Part of a small language model's weights.
Architecture: LayerNorm before each block, rotary positions, no biases in attention or MLP, tied embeddings, normalized queries and keys, capped logits.
Training: a variant of Adam for these matrices, 112M tokens, 13624 steps.
Each number is 500 + 50 x the weight over its row's rms, rounded and kept within 0 to 999. Layers, rows and columns count from 0. Numbers have three digits each. The size before them is the row's rms in percent of the matrix's.

# down: layer 5 MLP down (transposed), 320x128, rms 0.093, rows 38-68, columns 0-63
# gate: layer 5 MLP gate, 320x128, rms 0.0937, rows 39-69, columns 0-63
# up: layer 5 MLP up, 320x128, rms 0.0943, rows 39-69, columns 0-63
down38 099:497599516348589606453491455582640474491560496518468442560520454550526564480440504544563443512455475504485476529507437524403459536534454439575567506477368450483605482542470519561481458472443470
gate39 089:495514511466509445552558499494487434439482550378473499598444515564514540409472505457558525481526464471519526473451496405516549474616462420551442616573402430544509434482589442509494454480456435
up39 093:511522413437491461560519466513489543549557458317452595430472536581419572494518530453513525483507506524526477462454499439523587560466433525506500540542476511576568546471470511485526386574432492
down39 101:451557507467642422591573443530541590422542540413506489444543525474496567393509433436447537440545426475519492490528530441558521502478451481509501516531505488512543469551445500539455475483456506
gate40 104:455488470510480366579454483630528544605506490470441532552642428499442492499551424562547542443415480493455505569548485426527502503507499550430427562458475519477479568490464527520532434482481477
up40 103:565577557463568480455506472555478534532469431483510514442408508522408536507418520420465558524592510480510535538538558546515473442541551507437457516473499540542652482536592470552487493473517417
down40 104:441424496588546443579502477522485455602526525508516438466440504458468532566452496573463419499416530413459433492477534428543400512495436470510448564528562513458586553435498505526413473509569492
gate41 098:430601488586480511551574515504467462508490486457464484558516597487459517536466425564492559468531416498449537604538462501429478393441486464540438479587421503500614481424551482509469599517511438
up41 099:476521546512631490530531472540472423530516565559539492461530416469460440525396440506507488533481474432522585484522522417504570495500557506579457541479429526481567502400457380509545526465465492
down41 097:438470589473510501442579426588529533527530482595481555550515495424527435576533488439448532545527535529541567515465485504473533484443469595565482482595523520479522560488515519558472574507508526
gate42 094:614528468593541520480484531491515538584446460473450600594487464436500577501511403473475512455458397465466541458417506468451402502434610511565471513473476552539463509531423531568513405489375462
up42 097:392528423435491462552523485504587414493478550505478404489494456540485540512503562377365458530495579507570479505533457487423568428505450529486527515493568486393455505456487643496580544480489504
down42 097:458536533545440578525501519552524535531472389448478483475524442499514525396461486513565561542517467579465526595400546508370544382501415546573566487536483540588420524522469458505518412479571405
gate43 088:493551433495453524512557474528433519415561449476554525431462541597469433496439450506460633527503586563558531450529553366469462588412489583549470421510451432509425513585471575438423488545513486
up43 094:472506405557521440602527455419525500509506485556404552522570480539497644431449482465540546480476535581480520484506436459479409502449562423603590570473493470467496539564490543549516570516537438
down43 095:441545505506595481447507457500432486487478575477531499487480461456397502496529486514552404590520510479475507364458444645565468531443601542452367456486518492521498486522493486507480431477508548
gate44 106:518516628512519497490393499520523458519464468485553501535550447555516554430470531465551551455435419560507510510505494564423513498483587482533561563458511531587474473585461510529403511393501429
up44 104:509519472503476542445443570497420452607546465483474545579551542533495553402489518464496517430507531580425453504462487484522538544483481496484467415429496515524491610557468553478580499350453551
down44 103:529535580505517538482520531586433484565477510516404508539494479505418546475464488531415489485465542495565472437484541517448452507516513447462433486488490550493503445460510629590437498422436635
gate45 101:527510524555482438570516491439528510539482406500466533460578498536530525457501571494455506485490452452477479559486511526451514455392460391589494540429525574514607525556473574535506552580460528
up45 100:497526423500570506532418472534502486486493608423512515617504441511465480576611479469529458537534513469503558488478519466500386492669520477397579600535483455453525527480474476446538447462414463
down45 101:503504458496505570460447560430430536538477442420443474552478443464412530481530560636487577513553492466454495593513567452460566414437557498522464447577556516524517481509532574463478541500486531
gate46 109:518507500491501425521502535424463451605463516461499481581541504562460431518576559544553497531395628500447524574572443537479501560482346554522490527522407505458509511546502467559497632595528483
up46 108:454520600565510485441464546539555534510499525546450521544435482557441515541492482473385455489408434522437543494532506448504502471576555435453605493592582521532431458521545533542548520464554564
down46 107:537486502567474584494535464566448554485543476480514501473436565514463501561470560537508505561549478489479552457391566439495480502492396583570538486445480509377501533428450377509458456457529488
gate47 097:499541461526435565547570477580473426492590453436536468556545530557453470374539560571491495488465432404503425621561497495519481430505525478471540520544544464434430554476493495537455510430442546
up47 099:447557467474435518516400495497520473590499443488502494502481499430524495541484503538516544546377521464511628536511482462543459432524499522459517427498530519468540599470500434436540400515443542
down47 099:498434498452510497461478558506593490428538565442553528538535530441425584518470477343524493451467527520450535471506572408528512453523538483503532427614472467582517504521487482515558496548450573
gate48 098:495487439512357550549585413483444525461481525438483504579551522499501406506466453522637513504461475458540556565485471579470490422523619471488480555430529411509439495547499458493510442486521521
up48 099:482504477479485577512538420586520521466567443518497568521507487554495464483525531549461495532510436528444460511531581487462545461489406410530500535430411605548543573519535607482522492437476536
down48 100:553559536452473504535471565495569476592500438460620616537464474450480506518515484568476508445571486456472542446521502504363552551511521535516474490425535438529570510506445520550484560494501523
gate49 098:519542477525505485510437493498568500488576503511432485544530494563542542573548520587487392585537479505582582520507513408424450523465470427536453580439503491565395481604381471534460585447456511
up49 098:487465476445487481496572555539529522584520491482487459555554483526475467403555446490432495498576481516549524514505492641493563540482408508491511437521504438544510601412584479539462468555543520
down49 098:576489511499495492424533590503519578438420423551507477449472516561481495493448430417560486507578472535451517457494630481541423525543402569349505536554432605438480518476573523432548590528450539
gate50 109:489462572528509426547437459428478508475564435546464538446512453448463465424453509623426505546451484596551590594554481501514517519485532534458591589445552526565433445537575566493467478516533490
up50 106:468502505503455560477518431526500511527557543533395468532568493490493505521481513497477533510487522479488543524504355515584561517560388470489589502581524513577565539534486504407394565486501539
down50 105:469573502524478471521448558499521497519494498396631454581454494551601495531550483489578563434490498463431472556458552450509531443481473513428479504444514396458563558489460485487433554466513425
gate51 097:468526470495435544435554533531384574472448521554487479577425549564405609483562468490545533478485439551491504489523473527527528480497511498514445452448467497638543482526551481584496437539510436
up51 097:489478503489506557565532474489432455422528501486552522580545545477495409524423498487403570502479514570549542445456515527598546482570534439467602564499566513510363540492448526446432504567474529
down51 098:472482461499487500521490478555510521442529478418549568449622487507529494519556514599511522539547491387459559485457505481573463461522585374496565533562477411500510503570552465487425502458457444
gate52 109:530541486480495601535456418581567428459487449432558544503519412403460466513499514512492471410437462517500440552502489496526458477461460567519466573523466496590479522543528554449469494453600460
up52 107:493551548458445513542518509436465493434456430557417623501568463464537513441483593437480533514496433525523487457484504522484552483450581490566482519487501488642440505586568554487473482415621467
down52 106:477555572470490487365487461625548552492434517495524455490449469518503500585548480540507550487538496456472434502535497490470494498584515483427518499450412458513467505478525603571469541515500492
gate53 088:390517514512507470468518518500508462496531542514502363559476481397610403484466559501435527497471477540438477535513472529517559572483527563534492480526475464453473446507507559540401490542561542
up53 096:541530481512481510489621539505493429550523512388551420528505515445517536506555555603467494461566495629463392458512434492467428492519513471560478570507533542496495588439535465574481470500516510
down53 094:400491490516447505521441467557500547484494525550460564452550441579450586467436437391513536519537552438468505388523538593491536516479425511577503471528428495504532522532539441473537493500539535
gate54 104:544500550465541368501514495520547472575546560506435587509470484470530537470481553460517485442422505563444583526559462513532462574467450434495521565488506527511479547405536483485566540475533515
up54 104:487612497486490462491460544452512494495473491489438586470550451509470571537489413466513495490538568520505487515572604394505483503399440405479520624518508511570505497520533497509520481617439463
down54 103:485440438582499455544494445489519417512507570471528506547450515477535543378557531546464463531435468491486468435431500442540445507507466518522458470522471480453566529478457538574525454397534552
gate55 100:560481502412554537588465494580550352553407482458550475491490521424519436503420487557564450420503529464489500477533553485561446547544598507422517471578493458506527514571499471530463497497452459
up55 100:508540427400580515473539497480501416497472584461594448481541473535554523412425547454470517400478550475592502523546551626543542575562571539517468579456532447410474452497507527493543458428560501
down55 100:494482471453461442428542499501521549471472440488482568479552504463435591544491450407573507477444481555445411526546495483477493502545452480495528528586502548555398410577517492484410602523484466
gate56 095:583537481589421428457417476579520449497453479479438493463508496513414489434471513520605576566540464477584563518523422433472570545431600504516546483522427405457531470508523480430531530454570499
up56 098:498414496515496504524533572494431532499566532457463486495512547466489577515499556527527526543501487468400443482436489499450492460488445510542405476526531587532491447484503478585390595417445532
down56 100:528579556515567508581609542530497579519499398535443446439400517408553552509501596551483516484480512431476451523454578363411496448547470536576563577499521510450464503569510569456465494514507451
gate57 101:540454449520467449541526466469411478553472517440519586521557459487432517484558384508553521464501498551433406562553427475538500390520501582492496617429567487646499521572516436366467536490520468
up57 102:492489513473561496478598463425494504450512493484554596537477487431589451428408551522463493475526500534525541588480497514517490465438436488415654551493444389459511398493544474470559560398503518
down57 100:519538503538512511500592424581435470519534499509527466406456463488447454383500565443498484470547577484431366556582476469571463498644508562544459512444568569507448592577465551511499488546542517
gate58 104:422478491490464498559420513514424509513493471520558423570500524500418578519486417586570486600506522449528430602502490329540478497482473454520442517448466518419405441551431467505540552609463499
up58 103:474401561560475460519522482524601441480584496525428513541502422422491466479503510445397546441461509502458540450450523471520528459490534543503485566508650497452609536479583523522504525480461546
down58 103:540470466426538659582522472525621442463537449503406519522460543503492442485511570423475468499574472532457528495412531540497501481518522546518470458486564496483467506551486433500573414390464613
gate59 090:461469540444420487533516582486415535553549496431517488438538481551499552508472493533570567523500497491504535539468482423507511476489572454508457522495529506583495513534383546531482465559448456
up59 092:492575529467438514508568506490471596551454384491441500519452442534483533505455522460480601519544460456513461522441583439565509522395504495460402545461474579532537496490533481491567485441461404
down59 099:352549543479475510429402477530528540548518498487630543435485489407573505534401474404522442488412572517508521493455518532584527581518539531486603567513574403521590468471439470443460532486481526
gate60 105:484479498468398424508472516521476431619490513547477497450468399433425415491561484483444498520458466548475486516449457486534492473583590597484453523404506484616564459608444553543463495548508456
up60 105:465462647548497510502465556482566604574483465574514480375504549496502498593446535423396468571558517467483508483615556474484568464457495489516468464570488490485553449416528561486448455387532441
down60 102:535499627441484484444520497501478551580493490570446521421532543521500474455420505400467565574479446529409500533459507492536454456576432532475449563564458499527554494411437494548510481528463487
gate61 096:497451537479498528536485540435428481571447537541451602503452501580500554424552529478553563529493480549583593525492461528496610451408377505384463581499470475530387572458466513431522425514542427
up61 097:497458401517490550477501474520423579579414510511546522493471493577463442400538521532617539486462369542560535541468524502471508507472479523445523473409460504574463542563508441490416510465523437
down61 097:560547530545495488522512511487434474566463577485522485397548410437400542443534541402516511534519523509528598425429478517461447453527393530495512496543516481484403468577594475466576455455419437
gate62 080:527483486463468461548464474544479396617515559514544444521562586423536576526488447482486522477464493562456459465575418508563491523527489441508559476587530433543513601548475509630464494512504483
up62 083:496538507509522492473461493466503532470438474481491560558428483541470472477470501405516473620591498521483595544456602495467493475535501528545452537409440541473537511450481470420511468492473494
down62 084:501542567514437437470531484566483464464486442467552488550447505510509562475503545581468514419456398563503499644623551420500476475528517461523508395483536463511507533468390545553460517535496418
gate63 087:484470562498461506546449534521502535557423411464438540555491478569509596530546456430553491494560453520441508512419452439511397476494488511451462526434523511473519612519386467501638460460533421
up63 086:506475487489476512528464566568441553548470478487490526501490459515490536458488500440496539498534461501358516523487449415535412471589516493405395479470489536444454492532395540535585493510524469
down63 095:479629520631572536451498431531594490544447523436561392565468515478490486574541486443451501544453493478490456350520482494479483557463462484524531514485502512483523537502521562511462549506504581
gate64 104:465465625431479425551495506461414487425534401571496565458487528568503566520415466572495480545598432418499514583535498462551476501554458448480560438585415429473508476574578525450514518533455510
up64 103:505506548408462530519470406474481414431516453529525476476517486527443583498469415632566442463520491479523407570530510534480469502617490457474523468567488545511472526477497542466464512569431572
down64 099:520481499453423423401494516467499506489426451467508529401515455572493514573490553496520553450490502525505493523519495546361512475506503558444492457601464401533476526483433468453468514434542445
gate65 099:519539452576448467526494549475474555476557497445551531493512537435601492491401523594534498418443493457495501489479441527516556477584454452481562420485443522523495465472496537488493489599523447
up65 100:429503526480508482511493508495508548475535462567438464532457382493571508453450406526513546583501610523414534553483546489473468460568437481547536469439435458528473563562527480418453588509478572
down65 097:478458358504447461572402529521501554472539451438566517528424376461504468537450555499484421429485571503487482644435550448464565527396567524472574527517493466532497439535457486512496432504552484
gate66 101:561420503530450348457528524452524462452557454516465519457479533486532561469479565450469466568484537581463482490485576477462456442613463465503532561529503646479584480459513496481595570542522453
up66 101:582561422433501480505543465505574403505452467446536567432538614499508517493463489560468504491552528537475580477442528460450514518499480494610471420546454557455591477540502413382543537471456536
down66 098:479530509515527618548474535508487569554484464447479543536516501534538513464521443590493578443557492468488437391440472499633479559440499464399513481436497417540479469472401529595410446464506546
gate67 105:494474488481535599588562483496558474480518470513416513484493451484614548443440513505588544444552556512502638546518473526473379467503503512507404517469461493430488613502567414449506589503519429
up67 105:495582475466500393478539431488527475562524537540512427465534592512396405547542552554473525482570406561486439484479473517515532491614485505403547548472511482506550454427476481435549443506568525
down67 101:574469529517511653514524484544524469399547470433517529514476460478552528519509458477450488465489547533436531568486535500525481518493521459512486619447559533430529495472505506421470498482552467
gate68 095:575522470495409477531449559437465483468569467494475613563607505487490589436483518560545522544493359540481442544456533456442462457542464500492543521421527506505507534517503581478511539476573410
up68 097:525461437538460545474483591512470462480588559636435536591519535369489565522551493554483483444474464507537570531527420477448487551529499506563437499463547505521409473497454551533590493433521500
down68 097:506474544544563530476439503526594551483490505553449467490521513451520492436499491437442480542408514435442509395362571498486483550489575546500465556596537493542527512515453520511465437511450548
gate69 094:450423601501506464538562508599518537460490480426476570534414488558455513488493668478514476519438519516554543494564518478525488508520504442422602558492558513561506439517540453529487502513434411
up69 095:537562441605497600522501518458493476461494494532491401474585462487580480579552436412461557513499523442519450490392408536482502445542556612550482413556503468519463449533529497449464502497467568